python train.py --rope_theta=185000.0 --qk_norm=true --weight_decay=0.13
Each number is 50 + 15 x the weight over its row's rms, rounded and kept within 0 to 99. Layers, rows and columns count from 0. The size before them is the row's rms in percent of the matrix's.

# down: layer 6 MLP down (transposed), 2048x256, rms 0.0716, rows 869-893, columns 192-255
# up: layer 6 MLP up, 2048x256, rms 0.0776, rows 870-893, columns 192-255
down869 122:17 69 58 54 42 55 50 61 68 31 36 62 58 55 60 47 60 58 26 51 34 54 28 49 34 79 67 29 34 79 43 37 20 73 63 53 82 55 50 40 28 60 54 78 29 66 46 62 63 39 43 08 68 42 67 67 52 68 62 91 51 54 39 59
up870 105:52 44 42 31 27 56 56 75 59 57 38 69 47 63 24 64 34 67 46 35 79 65 59 68 54 75 58 59 62 47 45 45 54 60 36 67 70 49 41 51 49 43 42 33 42 62 49 70 32 58 53 56 63 42 42 31 69 65 40 64 59 51 46 49
down870 111:54 60 57 55 71 57 01 27 56 57 04 36 53 48 32 59 54 72 52 31 25 39 41 50 38 63 27 56 46 36 44 50 53 52 60 44 47 38 63 68 52 67 84 34 70 14 21 59 54 48 33 68 28 52 39 74 66 48 45 49 68 49 60 54
up871 098:33 62 42 48 53 71 43 45 53 29 40 69 28 50 46 65 40 49 44 36 36 45 43 58 56 41 57 38 51 29 36 48 41 57 33 44 55 53 44 65 57 56 36 39 60 71 56 68 31 52 60 79 42 38 61 38 37 70 50 59 36 56 60 67
down871 096:58 53 65 69 44 67 45 39 40 47 42 57 53 18 43 75 34 57 42 39 66 35 44 46 67 47 44 42 62 69 55 48 43 39 52 36 30 57 61 40 69 62 16 52 28 52 50 56 49 48 32 70 18 00 50 29 56 80 60 71 12 58 67 69
up872 091:50 37 41 29 46 64 32 48 43 38 44 68 84 24 29 55 35 40 50 36 67 61 64 57 45 46 43 49 66 36 49 43 48 26 59 69 70 69 51 59 30 51 66 35 35 53 56 42 36 83 64 33 38 51 66 36 48 47 26 45 65 47 59 57
down872 085:36 64 26 81 26 64 57 35 36 73 31 63 03 33 35 68 58 53 63 49 47 21 78 48 46 56 30 52 59 52 37 67 74 62 67 29 18 44 17 54 21 60 63 49 40 22 46 67 35 46 28 48 50 81 52 39 54 38 20 45 52 30 46 54
up873 096:51 71 45 48 56 55 41 47 51 47 55 44 41 46 56 55 38 62 45 25 58 32 66 59 48 27 55 65 41 29 68 60 60 53 51 85 76 54 46 67 56 57 49 62 60 49 58 37 42 66 52 72 41 43 39 51 35 25 64 52 52 59 63 37
down873 098:53 48 46 47 86 48 50 54 28 49 32 37 43 74 51 40 70 47 25 66 42 51 33 57 31 47 26 24 67 42 13 21 48 54 35 35 64 50 46 36 69 87 39 52 63 61 58 47 61 51 53 48 64 85 44 36 60 61 49 24 62 07 63 64
up874 065:71 57 33 43 35 52 56 66 70 34 47 71 57 50 33 55 39 49 58 58 58 40 55 69 41 69 49 20 62 38 67 67 51 31 70 64 74 49 33 25 56 48 76 18 37 65 45 46 42 34 70 54 48 20 69 49 44 60 40 49 48 84 54 60
down874 059:16 51 43 79 27 30 46 63 46 67 70 72 53 40 77 47 39 40 33 34 28 70 43 61 50 68 63 57 41 75 66 33 71 52 48 54 55 59 60 50 67 81 27 41 21 56 42 50 49 47 79 41 14 31 26 52 21 45 50 33 51 47 58 52
up875 086:39 72 37 46 42 52 69 10 31 52 41 69 39 64 48 42 55 45 50 53 54 48 34 40 30 59 64 49 34 31 31 56 18 51 36 59 48 59 44 30 34 48 30 49 41 52 44 39 71 58 75 49 48 53 64 59 27 36 45 52 51 56 26 56
down875 088:23 60 59 50 54 56 52 31 30 39 40 62 86 43 55 72 35 63 58 54 43 25 50 37 49 40 44 71 39 45 59 46 46 67 60 42 46 52 49 33 09 42 43 32 48 50 56 59 75 36 42 37 64 59 75 66 55 25 39 53 14 58 58 46
up876 064:57 35 43 46 52 73 61 47 59 44 41 82 55 60 35 38 34 42 57 54 68 62 40 66 31 38 57 47 34 36 76 66 33 41 54 65 50 56 54 30 52 29 64 47 56 79 49 62 24 39 51 72 45 29 47 50 54 56 35 54 55 59 58 62
down876 054:32 52 40 32 31 35 55 46 49 43 41 36 68 23 72 86 55 52 69 31 55 56 51 66 39 49 66 54 44 44 66 25 57 44 74 66 72 59 55 64 53 67 49 62 52 45 52 66 57 35 50 52 52 22 40 56 08 41 33 80 77 51 29 39
up877 103:64 60 30 44 61 60 60 58 61 33 16 40 60 51 17 42 44 64 64 53 63 26 61 38 35 87 61 83 20 41 62 41 59 58 26 86 63 56 61 35 54 57 67 46 52 42 60 32 46 51 55 68 51 52 17 48 29 39 52 26 42 52 45 35
down877 102:67 58 33 41 54 62 56 67 41 49 60 79 36 49 66 58 60 51 54 69 83 46 50 15 43 41 72 28 39 44 50 78 53 45 34 58 46 56 49 53 37 55 73 15 40 56 79 49 79 19 55 74 54 46 53 45 52 44 48 21 43 74 36 28
up878 115:58 62 35 33 69 34 41 62 64 33 35 55 49 40 24 42 00 42 49 41 41 56 55 52 31 54 68 44 49 40 40 55 57 74 52 60 78 68 65 52 69 12 52 37 43 51 61 71 44 47 44 54 61 28 37 69 62 58 61 49 32 77 60 61
down878 091:68 34 39 48 42 62 28 39 56 33 51 71 50 48 35 38 79 30 19 58 56 26 62 38 33 57 53 37 46 45 11 43 49 56 35 52 31 37 62 50 42 59 49 46 71 45 44 44 64 55 54 44 57 45 60 22 60 64 39 49 31 56 35 54
up879 124:58 40 48 29 57 35 32 44 39 45 20 24 51 44 29 48 60 44 60 59 56 51 59 82 46 61 55 25 40 31 70 64 65 52 64 42 68 41 42 44 49 59 49 22 47 53 23 56 22 34 55 43 35 29 49 53 38 58 51 70 60 71 49 70
down879 120:43 67 74 60 41 29 78 64 24 64 54 24 27 34 61 49 71 35 52 38 58 68 46 47 89 58 39 33 42 73 38 56 83 78 33 14 50 30 38 35 35 45 45 52 39 51 42 48 77 42 51 44 51 72 38 36 43 68 58 59 55 50 47 50
up880 100:59 72 55 36 51 39 32 44 62 18 63 69 62 74 13 41 55 51 75 73 41 25 67 73 22 45 83 49 42 57 72 49 33 36 50 42 37 45 49 51 42 56 58 55 39 61 51 65 47 56 49 30 47 43 62 76 64 66 13 58 45 36 53 84
down880 092:48 51 57 35 67 72 55 65 54 37 67 32 65 40 41 52 34 54 36 57 51 31 41 54 50 27 50 43 64 57 40 64 42 67 48 59 57 67 65 65 49 32 19 55 31 47 58 53 33 59 30 31 42 55 53 59 45 53 84 52 47 39 26 59
up881 119:50 39 41 39 44 34 41 15 70 52 59 49 48 53 52 66 41 46 39 60 53 46 41 77 56 68 55 39 28 47 80 64 18 43 77 53 39 66 54 49 43 33 48 56 41 47 37 32 29 64 60 61 28 18 49 52 39 52 29 44 51 55 56 45
down881 114:45 41 55 57 60 46 76 56 42 61 51 59 55 50 50 67 41 72 54 52 50 73 50 49 64 58 62 44 38 61 53 49 48 58 46 33 49 56 44 65 39 50 74 72 47 44 33 30 28 56 75 41 18 53 58 60 42 41 65 67 73 61 48 10
up882 065:60 73 22 38 40 45 50 46 65 39 39 62 52 64 55 44 44 29 93 81 44 60 53 76 14 66 63 45 40 34 56 67 45 45 59 82 49 57 37 41 56 38 56 48 32 60 46 48 28 51 58 74 61 07 52 40 26 43 32 75 72 53 50 70
down882 054:36 43 62 45 36 60 50 35 74 42 32 42 78 38 50 54 67 64 52 50 23 10 46 67 42 45 76 58 80 48 27 36 65 48 48 30 34 47 70 56 31 34 48 76 43 47 54 68 52 47 37 68 59 54 35 56 72 56 55 41 44 57 61 51
up883 099:51 83 47 52 27 58 33 44 44 53 18 50 69 47 53 59 56 55 56 62 60 63 22 85 34 72 46 38 44 45 64 56 46 47 31 55 47 46 61 24 52 39 64 53 65 60 74 39 51 70 41 56 39 35 37 24 49 47 51 56 68 45 90 60
down883 100:11 60 75 69 28 73 61 53 48 53 29 42 41 45 75 45 32 72 42 58 46 46 35 63 53 60 51 48 12 32 33 61 72 62 57 41 41 42 34 61 16 79 46 45 54 64 70 40 58 70 47 35 50 30 30 29 58 69 41 46 75 64 51 37
up884 093:69 58 31 35 48 51 31 32 64 35 46 56 52 49 45 59 49 50 60 41 45 77 66 58 44 42 81 32 49 18 57 53 35 43 30 74 83 54 40 36 45 30 55 42 54 43 54 50 34 52 49 64 53 31 73 35 50 59 47 50 96 61 38 58
down884 089:42 72 39 68 59 49 75 18 66 46 49 32 27 53 71 64 33 38 65 42 61 61 49 69 42 42 42 61 56 47 47 42 59 87 62 29 33 60 41 69 72 38 30 35 59 56 62 44 45 39 56 43 34 43 55 67 66 70 51 52 43 56 45 32
up885 097:44 71 50 59 52 49 55 38 69 04 28 43 51 46 18 27 50 42 71 50 60 51 47 47 64 76 52 65 17 34 72 74 56 58 58 60 72 70 44 49 52 41 68 16 43 76 74 63 31 64 43 85 33 49 34 63 27 24 56 34 60 51 41 64
down885 099:36 54 34 47 50 41 69 29 69 39 47 60 40 61 33 37 66 62 58 66 51 53 67 37 68 47 65 52 34 53 51 58 58 71 42 41 64 57 63 76 56 55 67 49 39 42 38 71 56 64 57 54 51 47 40 47 54 42 43 36 63 54 34 51
up886 087:90 35 44 48 50 50 47 39 70 69 69 63 39 39 52 41 53 50 59 47 41 62 41 58 22 47 46 40 55 57 51 54 49 48 36 60 66 73 64 27 68 14 47 49 60 82 65 43 47 40 63 55 48 44 42 65 73 55 40 43 50 56 71 29
down886 078:44 47 48 62 83 47 63 56 46 55 51 62 45 47 69 36 56 52 44 64 50 75 44 46 49 64 30 39 73 29 78 53 65 45 58 71 65 74 22 72 33 21 27 61 29 48 52 14 68 37 72 39 52 17 41 17 61 51 73 46 59 70 48 40
up887 094:54 56 26 46 69 68 40 51 39 31 60 95 44 69 60 31 32 21 48 42 37 62 51 24 55 44 36 51 57 54 42 46 33 37 53 62 54 43 49 50 10 20 59 64 60 31 52 21 40 51 79 52 54 42 57 17 70 56 39 58 63 66 69 43
down887 095:51 51 56 57 25 68 59 38 84 46 49 39 54 41 49 32 46 63 53 57 44 59 64 56 33 53 34 50 56 51 44 65 72 58 24 27 42 39 56 62 63 56 53 55 65 68 69 65 44 51 34 45 53 59 62 60 58 72 56 59 06 23 62 62
up888 116:31 46 77 28 31 44 60 24 42 60 15 41 62 53 36 59 33 46 85 62 50 68 48 45 39 25 50 40 40 55 48 28 48 21 78 82 52 52 72 48 61 26 41 55 61 40 54 50 50 59 35 53 37 49 32 44 39 36 59 34 62 53 46 34
down888 116:55 71 41 45 37 39 61 74 60 63 68 35 35 80 49 42 77 42 53 41 51 67 36 77 47 27 84 37 50 48 44 38 61 40 45 45 55 33 47 56 63 54 42 50 53 30 71 54 57 51 53 43 52 55 23 70 75 63 66 50 42 36 24 34
up889 121:49 33 55 57 47 62 68 62 60 51 56 51 72 46 48 52 55 35 46 50 64 64 62 60 50 79 56 42 43 46 91 79 63 32 62 28 59 44 43 44 70 46 51 46 76 78 21 75 58 05 47 59 29 50 90 62 47 30 39 60 50 47 52 53
down889 118:44 45 74 54 61 76 63 64 92 64 45 39 47 50 64 30 52 46 62 44 51 47 46 55 32 34 29 56 61 35 65 67 76 34 55 38 64 39 39 52 38 65 66 21 60 86 40 38 60 32 37 40 88 63 90 45 56 61 45 71 47 61 49 27
up890 108:68 56 35 51 26 36 61 10 55 46 56 52 23 49 35 46 15 41 82 44 57 77 85 38 45 67 65 22 39 46 67 49 25 48 42 68 35 77 56 31 46 41 50 58 76 67 52 54 29 70 64 53 49 32 44 48 47 62 57 58 42 58 43 29
down890 115:77 31 60 57 44 64 39 51 44 48 54 42 37 66 60 49 51 71 35 32 34 19 50 56 41 56 62 44 36 57 41 43 51 66 43 48 43 54 51 32 55 34 74 50 53 53 56 40 33 38 70 20 61 19 52 10 45 39 62 52 85 49 41 74
up891 110:39 61 51 51 30 58 70 46 30 30 48 57 51 39 39 58 54 49 51 75 69 51 36 32 63 52 76 41 22 41 59 58 50 49 86 70 63 58 22 52 39 34 44 38 31 56 58 78 59 12 43 74 65 41 27 48 66 70 31 32 44 77 63 39
down891 111:78 33 61 36 47 60 40 49 48 23 59 64 56 51 51 45 19 62 62 23 60 56 56 40 55 47 74 52 26 30 66 44 49 31 42 52 39 55 61 75 44 49 34 76 53 64 53 56 65 89 45 33 33 41 55 41 34 41 53 74 56 44 52 36
up892 103:62 68 25 54 53 36 25 60 40 10 64 40 45 61 45 55 45 56 38 21 59 49 51 46 41 60 88 47 66 57 46 84 43 41 47 62 49 48 25 61 52 55 66 56 64 62 43 32 51 69 45 53 26 37 44 40 29 34 33 70 55 49 84 37
down892 104:64 76 52 51 63 58 48 64 42 31 64 45 78 27 37 40 44 71 60 49 42 41 46 52 76 74 42 39 59 28 38 51 54 72 29 36 61 37 65 81 72 64 57 35 58 67 62 28 41 56 49 50 42 65 57 28 59 41 94 46 37 41 69 67
up893 111:42 75 23 55 41 55 45 16 64 56 66 50 59 46 39 54 32 49 58 50 76 63 53 47 30 99 79 57 34 42 58 55 54 22 60 56 73 49 20 51 60 54 27 64 61 60 43 48 68 34 77 44 26 46 35 68 35 85 32 46 75 37 51 62
down893 112:91 58 50 54 43 55 31 57 36 54 34 42 34 49 62 37 32 56 48 44 81 37 45 58 60 32 38 61 75 61 63 49 76 25 52 42 46 46 49 59 56 43 72 76 55 53 35 57 33 46 32 66 32 39 88 49 71 53 41 47 57 49 48 50